{"num_hidden_layers": 11, "hidden_size": 320, "num_attention_heads": 5, "num_key_value_heads": 5, "head_dim": 64, "intermediate_size": 1280, "vocab_size": 4956, "hidden_act": "gelu", "norm": "layernorm", "norm_place": "pre", "norm_eps": 1e-05, "positions": "rope", "rope_theta": 10000.0, "rope_fraction": 1.0, "qk_norm": false, "attn_scale": 0.125, "bias": "all", "tie_word_embeddings": false, "parallel_block": true, "init": "trunc", "init_std_qkv": 0.029, "init_std_o": 0.00618, "init_std_up": 0.029, "init_std_down": 0.00309, "optimizer": "muon_variant", "learning_rate": 0.00892, "beta1": 0.9, "weight_decay": 0.02, "lr_head": 0.00689, "max_grad_norm": 0.5, "warmup_steps": 200, "schedule": "wsd", "decay_fraction": 0.777, "decay_shape": "linear", "final_lr_fraction": 0.05, "batch_tokens": 65536, "max_seq_len": 512, "doc_mask": true, "train_tokens": 433900000, "max_steps": 6621, "dataset": "wikipedia_en"}
Each number is 500 + 25 x the weight over its row's rms, rounded and kept within 0 to 999. Layers, rows and columns count from 0. Numbers have three digits each. The size before them is the row's rms in percent of the matrix's.

# q: layer 4 attention query, 320x320, rms 0.0822, rows 0-63, columns 80-119
# k: layer 4 attention key, 320x320, rms 0.0834, rows 0-63, columns 80-119
# v: layer 4 attention value, 320x320, rms 0.0649, rows 0-5, columns 80-119
# o: layer 4 attention output (transposed), 320x320, rms 0.0562, rows 0-5, columns 80-119
q0 097:488529518528493502544504483531453486474526486521467510514500479506476506545506497472479462509502477558520467505479559541
k0 096:499497533475497506475469491481477454561553463467524516458475493477521511493470479522515470522495545501510502531499473536
q1 096:514520481452516477520526457541528489549502494488496520480519504529504520440500521515484535496455523488513549518556459455
k1 094:513526501495485503471509514535532521504439501469508484507482515515510488518500510527526500507540500516510497499472480470
q2 092:507562487486460466478481507505502485510472497491584527518495498486502483539495501480456508466509501497484515462525482520
k2 083:565511494537489486475515457517551507473429529472489509555478511530519466498497550508494481485521507496504533527494509546
q3 088:491483525497438519498520556507519525467503468493499478479483499501497497492501467484493494494499476563494439483485496516
k3 090:502498553503520463503444529505488463521511502487522529500482452479473512518481525492472498499486507504515484513507455554
q4 081:512436516487497525530492500521498509497436515525536508504533498422527503523487475469537513511513495479496463489511507492
k4 090:479546510517492507482500476492479526490511498520508483550492525491495496445525505513520487520473458484500450473495469517
q5 091:484450485487539474457520480471531507505456515507524502507468527492511491476518565532510501524484479458511502527540492476
k5 093:476552517506518497476523537502509490493491531525522479534456536465491487504457491472458487502479532510503517441431504508
q6 091:553508486523491506534479512506497512481534505531491525497468530463485526547484490472469498506480473521509470560451545527
k6 085:471538475496559476466532519515484525507484500486498531493461547467481517473535508516484467504501498520483513473498510525
q7 092:540532514511455504495513519536484494477503520493510474485463519558490493486525493473495504489485545523496504499516472529
k7 090:532554516528494460527518502521515473492514506518485487527512499537475479524493547507491486469509479489496516503493452500
q8 091:524450517505543509471469491499464483452486430468477473501551510471503456527511505468494534488501533472499504509523529516
k8 100:482538478512544525488568549490482469491471498538513547539526545467499506460515416488517494497481446459514492467534495516
q9 103:492534515480539499457510493501453479522461480528521467505515453477498469481543565511507542474471467470512495527549507536
k9 102:480501521501491514533541507510519518519571519526462515488503543497473465472501509483510459468446485507520449524512526434
q10 095:458508473536491501524469501479495490525590534502503487513496511529516479494468507482465485532528510521497496497483448455
k10 097:510492479542506512528484523492484505480501459541529468490560481508518539484442527490507494471483486549508508517528523496
q11 098:514467513514500478482447525486534492456435503479505467520486511501470477494566526515523485480469524497458517440526476508
k11 093:541449493478501491467448496502434485446490485489481522522502499524552519533502511494453502503501472508495518493486502483
q12 090:501464518505479516517491543536507490508524484499441500478463530531491527524451460517526462539489497563476499472448501488
k12 095:494504504475539497518491442507485558451481488498532484487516490498535476536509540481499508516510524509506462460505481453
q13 097:508452515492531518506547523502441505485477511494431492544473459519494479523495553478507443531498503499530503499527514482
k13 095:506503507494460531536448509484522518509450509540451507518508530466461468453556486490517564492479507442485489486470500504
q14 091:496483482457499494502527450520543474496492493561518480493523479526527516487524474508516483518480485528504490477479512530
k14 099:491511531498524521496487500502456484470521501434502474478515514483497538553471488457449485495494528543540491506459558488
q15 095:512470519494483490516494523468499489488476487462469486533464476502497508477528439495503514512523414535525512521506476526
k15 094:513486508489507504508462475507544475521481494488457525551558546536483508532477477520495555479480568511487465504496497510
q16 098:506532481542543515491512477495518477550481502515514504427525478494491504514512521464511486516481514485497485500502499496
k16 102:443487503485475511508520512513530513464522502539480486543473571558487480530462490510480483517513467536527513512513490449
q17 091:487463452527529492489491481463523512473470510511489493502520495516503469509518475546476527515517503514504497466468482492
k17 100:531516473467483535508485541500491486515503511536526524492544500473477501491511476484525488510437484499482514526535505491
q18 094:514475533499490519516510484500482508486601478474505538462511541495498504502517470514525487523480483522496499457505514515
k18 105:491498538494498503487502519472459520480488534490534520537475491512476500503491527497520478501482518448508508463502473545
q19 101:539495507494474506532510494529494511505537533485533458518502512509489477498525439502497480482494520489497477572556550486
k19 104:536475511479483474519546519512469478496494494501502485464446479505520490475494555497466510461487499537523539521456507510
q20 098:495475477475494524494463516477476508443517529495480483494506524480499529490561505488456524523538507534505488542472530473
k20 102:502546505493509476471491505463481482543498559505498501486553476497540505541494543529495461515457520532537518479444503492
q21 095:520473491553505507526536494479519456492527474492527475557545487461476517484515531487484518518518478504472503468461500553
k21 096:517553527478439518539504465500460508495487514487471493482520496519475489509456455507488486461485512492497464503519494507
q22 100:504482515522443481484475434490506505451513551537525545485494480498477457491526548493512517511449471536482531501506506484
k22 098:437517497494533480508435519508502508487499502525487500469522494488479499485519483528541528508495505469498472470501509499
q23 095:512462517513485484459502537517456534559485509482515493501510503553459459531525526512483500488508440569473503505518519509
k23 095:525534501455525481512522527502500493493529546494467485507464496497501521468511454499520474510564488475478526504464525487
q24 097:464454513506517501503484505498515510530468488504521474505525461451497525512514534487517508478465524501495532503506468460
k24 098:470486494517474537478476498494503456498487485521503487528419493522557499531482506512529489490452555530483539497540512503
q25 099:510515484484448513484528493495502508442512538570515467491568484510455529501498451494497502477493488489499505538528492493
k25 097:526471491526425504489493497511437495493509502499492492506476507480481532507517508479493494440499451560494508483470526473
q26 093:513508498521466496477459462497522490480493488553480499563452524446516478494503440526507505517533463508492522469509503530
k26 090:532532501537506473526468527515463502533505499491500504477483529531524475497529504427576512499511495489505498465486520486
q27 098:486518496522530509459530493507471491525482503482491465492513495490519518514507460492481480504553530496489501485493528526
k27 096:509515481491494537495521476523517501472534510462497507499482543472498519465490520495496529485518501479468470467534503508
q28 099:502521505522480502471481477507486464456486486497475468477483498498489525501513529476485516502500525553500467483517506491
k28 098:532508507525492514485529540532480502520517475487460496533514477518500507510499477439541493465492512488530474508474465488
q29 098:517493469488535491481523517500525536480535480531552518547499477513521505496530509489508481507506523486463496506517520497
k29 093:479478508529499510519478492518494490507506530468476482528497512500499512511486496490466481512476497472486504475448527515
q30 095:530542502486505484480493518497510507493444477443522512459486490537519500520508485523511504520491543501506532450520581584
k30 092:506481494459497532510484483492504523491521507468461511501482456495507544492513507479518516506510503482478507506504434471
q31 097:503501496495467487513516491493484517487521459530503516478511485487510495476477439504513496491511532515510486528515500504
k31 095:476464515519459509530484475514506519476504570488499492487503527508515518491502563472489496510479517508485451482497551524
q32 090:535518501515491528492461530473505490506496464520534483499501489545489503537461521492477487480515512503490514475503560517
k32 085:479478499513509500469493449513524509515564550488443505493496499502485484487500519499486483504504469473535487466502523544
q33 083:501505501528501461509515480521503461516520493551468517552468497485520485549570491469466495482447517523511498495487544490
k33 093:470519538493503550543537514516525521463473532543505484543556488474491498496488523524511500507525489514519453507513468522
q34 089:520507511505484495448499509498472508420526496487490460496484455537467483504528549517559444512530457476497542524507457459
k34 093:539500502476469478474489536495498498511454482463505515532479493523482561517490484476513510478490511500495507503479455525
q35 086:527529506464501523540524522461498497501521496525520464441523494484484500469537478507537511502516533471492491499507513504
k35 085:465493503507432491490511504514496490467497497483485501512510505505529503500509500493482475473545459490495490501457511533
q36 088:525500483526462500533466502482466464474556503458515516506496533520472510531476463485526506529585483509511468488466516531
k36 091:544539555552508516510511501491540475508531505522581480485517478476511504504476514473449498498486516469491492519524473502
q37 094:501499488485546496510519504491502491459471516485478501503518500577518490484499497530520504511503516478513507507475450499
k37 088:526514480526457514448517508512470492481529509482509522492532529483454488501515506455445514488477498549500485477528506494
q38 090:503519492497476502526550471478441523496470507508466479524511543489508495459452528549497492488469484479481501504530506498
k38 099:509476484490512533481479534487536453454507517494524492480473479483490495512543462493493549519533493476511496550492514532
q39 097:440504518488536497498459502491458451466505530439514525533505549489514499508465473510502520519491521478494508481508506515
k39 099:523503490505527471462504481514506536494472493447459520465528495554486529497488533517478519501509463534456523502470479507
q40 090:492531522513488514488522441490473508530536527497507521496456509460506587495469492461507483471487474501517510470552538511
k40 086:440482525501491478499510485551528511466515462529488510483536497485488399503481500498494497520479506509508492500492512485
q41 106:493496461486552509512497504492467487505512531502475503537512499475498460487481506524518510492498500460477501491512510538
k41 099:498512493464465469513492486485466512509482453485484477502454509509500535476512515479524483492497488541492470462507508480
q42 098:507520512475542494459502544480480503451525520512497472448508518519510508506475508497476484484472510531529510448517491504
k42 089:465504503494448489483498524507513536506503523475550520476520515525536536517516481498497490513514468528509481530476507506
q43 099:509497457475509522503493441498518484538518492490484544504508516470506493498489507506523470476443513445524544548523534516
k43 108:506529562487505509522458465507455561449498476571512482497484495465486465489487489477522484503520486557473478459501520497
q44 089:537505506525480492513535523500525503511513525512510514500507531488496512536475548461484485486476526504523520461462515463
k44 098:497452512517479487439522554518459478522506504479493493470521478490555513508529491523473499535467491517533478481495483503
q45 095:488526515540470496514496512514490557483511486475544492489505523547507502507432544468488510501497485516502494516542505496
k45 096:530510484514526510489517497506533492506531489514533485549503485498522511468473438515451529497505486543496513489518482511
q46 098:459457502512514498493519480506530486437479517536474473523502442497483551502488497492473508509476505533527451497443505526
k46 092:490466518514496486498457543484539489533529446497545520514510467504506501498436486540522534517514482503489549501447529485
q47 097:472482501475523511516536504505472509528488498495542478494478486484534476466437486515511467449484529520504507541496539493
k47 096:489509517498526483523528504486500487459497476543517504529494490515493477511491493474471518496491463472515527461477487487
q48 094:471522494458514490510527523505480494451508522509555535514453517492507537489473491525477486514512556517488512470498478487
k48 095:500493510518519522485521523529516545504471486490514492421444553542480458492457475483501495487484514508478485520552496441
q49 093:494467489475483501526461441499571502516503470469522487486524515487502514534463509475513478502527514511508499488463481523
k49 089:511506494544449528532489476497493523529460470469458524493496474544478530516477489517524519505527502522513477526501525498
q50 097:557484521484446501524513536509520457491522434475505483509519505521508484498507473434503487479474514535505434541497552545
k50 098:534517473499461544516478481541465521494519519535511459552537521499482508469493538516479513534517492511505515520479480528
q51 096:532531442465480481501544510492489482445491524495522496535511501508475520454484463525456524528507493478528495543487495501
k51 094:526554466523478469481499426463503520518478487498519443451505476500546460552472523479500528514471456477537468521531509483
q52 105:520495485509445455425505539492492437501474495455460477476518529498537518520497536485494508482480493520495476507531473513
k52 097:461504464483523497561527510502488496544494491524453512464480513551508478473433527497478505525519509515515515506538514515
q53 099:521549493499505515461489489519512482445483542504494488514508483554511499505523513498512541505528507516505491471491459509
k53 095:515495552502486525482472472537534506486522487506503485490535548525505482475462514520438464513521470507460529517489499511
q54 101:479488522514515504483526491473448490470498506551529481496534482509517504509505558524523489512491529518524544489477483507
k54 101:490516540505519489523507473505503542504541499501500527532463552491435474502525468485506475499465510532449480530482530539
q55 097:441469472500532498466518537515512487559513460525479517515483490443497478467545526506484508538497554493497517469526501451
k55 092:468472512541527492510459469482458510473496497497517521469498439483404479522521504476506516507508525526515502500528443469
q56 099:496494522499507489482514525513569501505551514504523494498540470487492460564469478493489478480527543529500486520518482529
k56 101:497456506524475515508492491515449469499512474487439503530542491505520529479524551482530485484494474462490517495516502489
q57 089:462499512473495488478489499509515492500526551459519479483525518504492511487530493469512464501472462448524487501523498526
k57 090:451480500486480472521476507535484502478548477525496502499498487507501509492504521474511515521485493574492476462510523503
q58 095:523504515502569507532440500483465460492528544545504452522465528509471516479538506501482522498512534501486528486539471500
k58 091:533501479468496531483585480481512505466500501454494520500515483540503482518491524495546497483530549475494490453522535494
q59 096:419488490479547498482537521497532494516464488493516516480538554520469533503487494520498514521474531490511519484554488516
k59 093:517508445477539509463503552505501488478499466491462459502479456461489456526474521469525495510518512527488489498513490537
q60 101:511468496508514518475506434505491492513526488492528485518508519512497518512502449471493512511478526495486515479448495438
k60 101:436483468482573489527492535490515474505482498489485494482483470507516514476499571531498529511469513538531485513517510519
q61 099:541433514528543500535478465482469528498539515520551526488545493469484449518453511491494484491536497521515491511520485490
k61 100:545562529479439484501500486484595479504538485512496476478513497486495519474526516443503484490485486506489444468486514515
q62 096:525539506508494518507536453513521476478498477521448470491459484477489470494516547502484499522542472482522475483513484465
k62 092:510529509493509501519481542530457487529510498511537509473491479497517523479487453524462524485473491528521534540499520498
q63 095:512482485522592525480495488485494527491500486487463483516465479496474500463522504496515502481455447528463465466534481552
k63 093:487511465471447499432522465504535526492494463549531515507520506503512466482495487456463533520529495492548515545463522494
v0 093:487483545488532498520481496497487537547514501484521497491526491485501488519540461474486511489523457535495475542556566418
o0 091:479515489504510507505525491486539493458497505493486463501506514475529492458478500510524462477497494483489526538493512505
v1 095:480490517534519513522556516487488535537502513516533492494509488520515502470536560493510511505538513512479480520500453511
o1 097:490524475457537518568519514514504490463458504481496486482529495481509493505469510536486468503515494533516437528507510516
v2 097:474567517486501512474490508509521469502481520544501481521501480523526466521484494508516490502510508467528478496486478535
o2 099:474506498517486495462499494538495487489490516504514539490490465458485503499500470519521522500523476496492487542519501477
v3 090:519514509489521513470470537481476514473518469481470504527457508532499455504534534505469460529522508495526443500488533515
o3 093:474533527520498589487474520489481481512515500504507496489493522410483520483469453470547481546471477508505492506503504479
v4 096:456541520481471518516492465507577496492550474492513501520499522533483522502514446490511506514528544493496507539496479518
o4 099:543488497477542496497515462509463501499510494515447457515510505508546467502467498545515540496481502493513488468491489540
v5 099:555459499454469490519486494514531520490542510498486470502454501503504540482522511535490512481495509566488489476526508531
o5 103:536483491503499403498516455473491495492508515484542520525504531497516500513479491499477537529489475521459482504465498493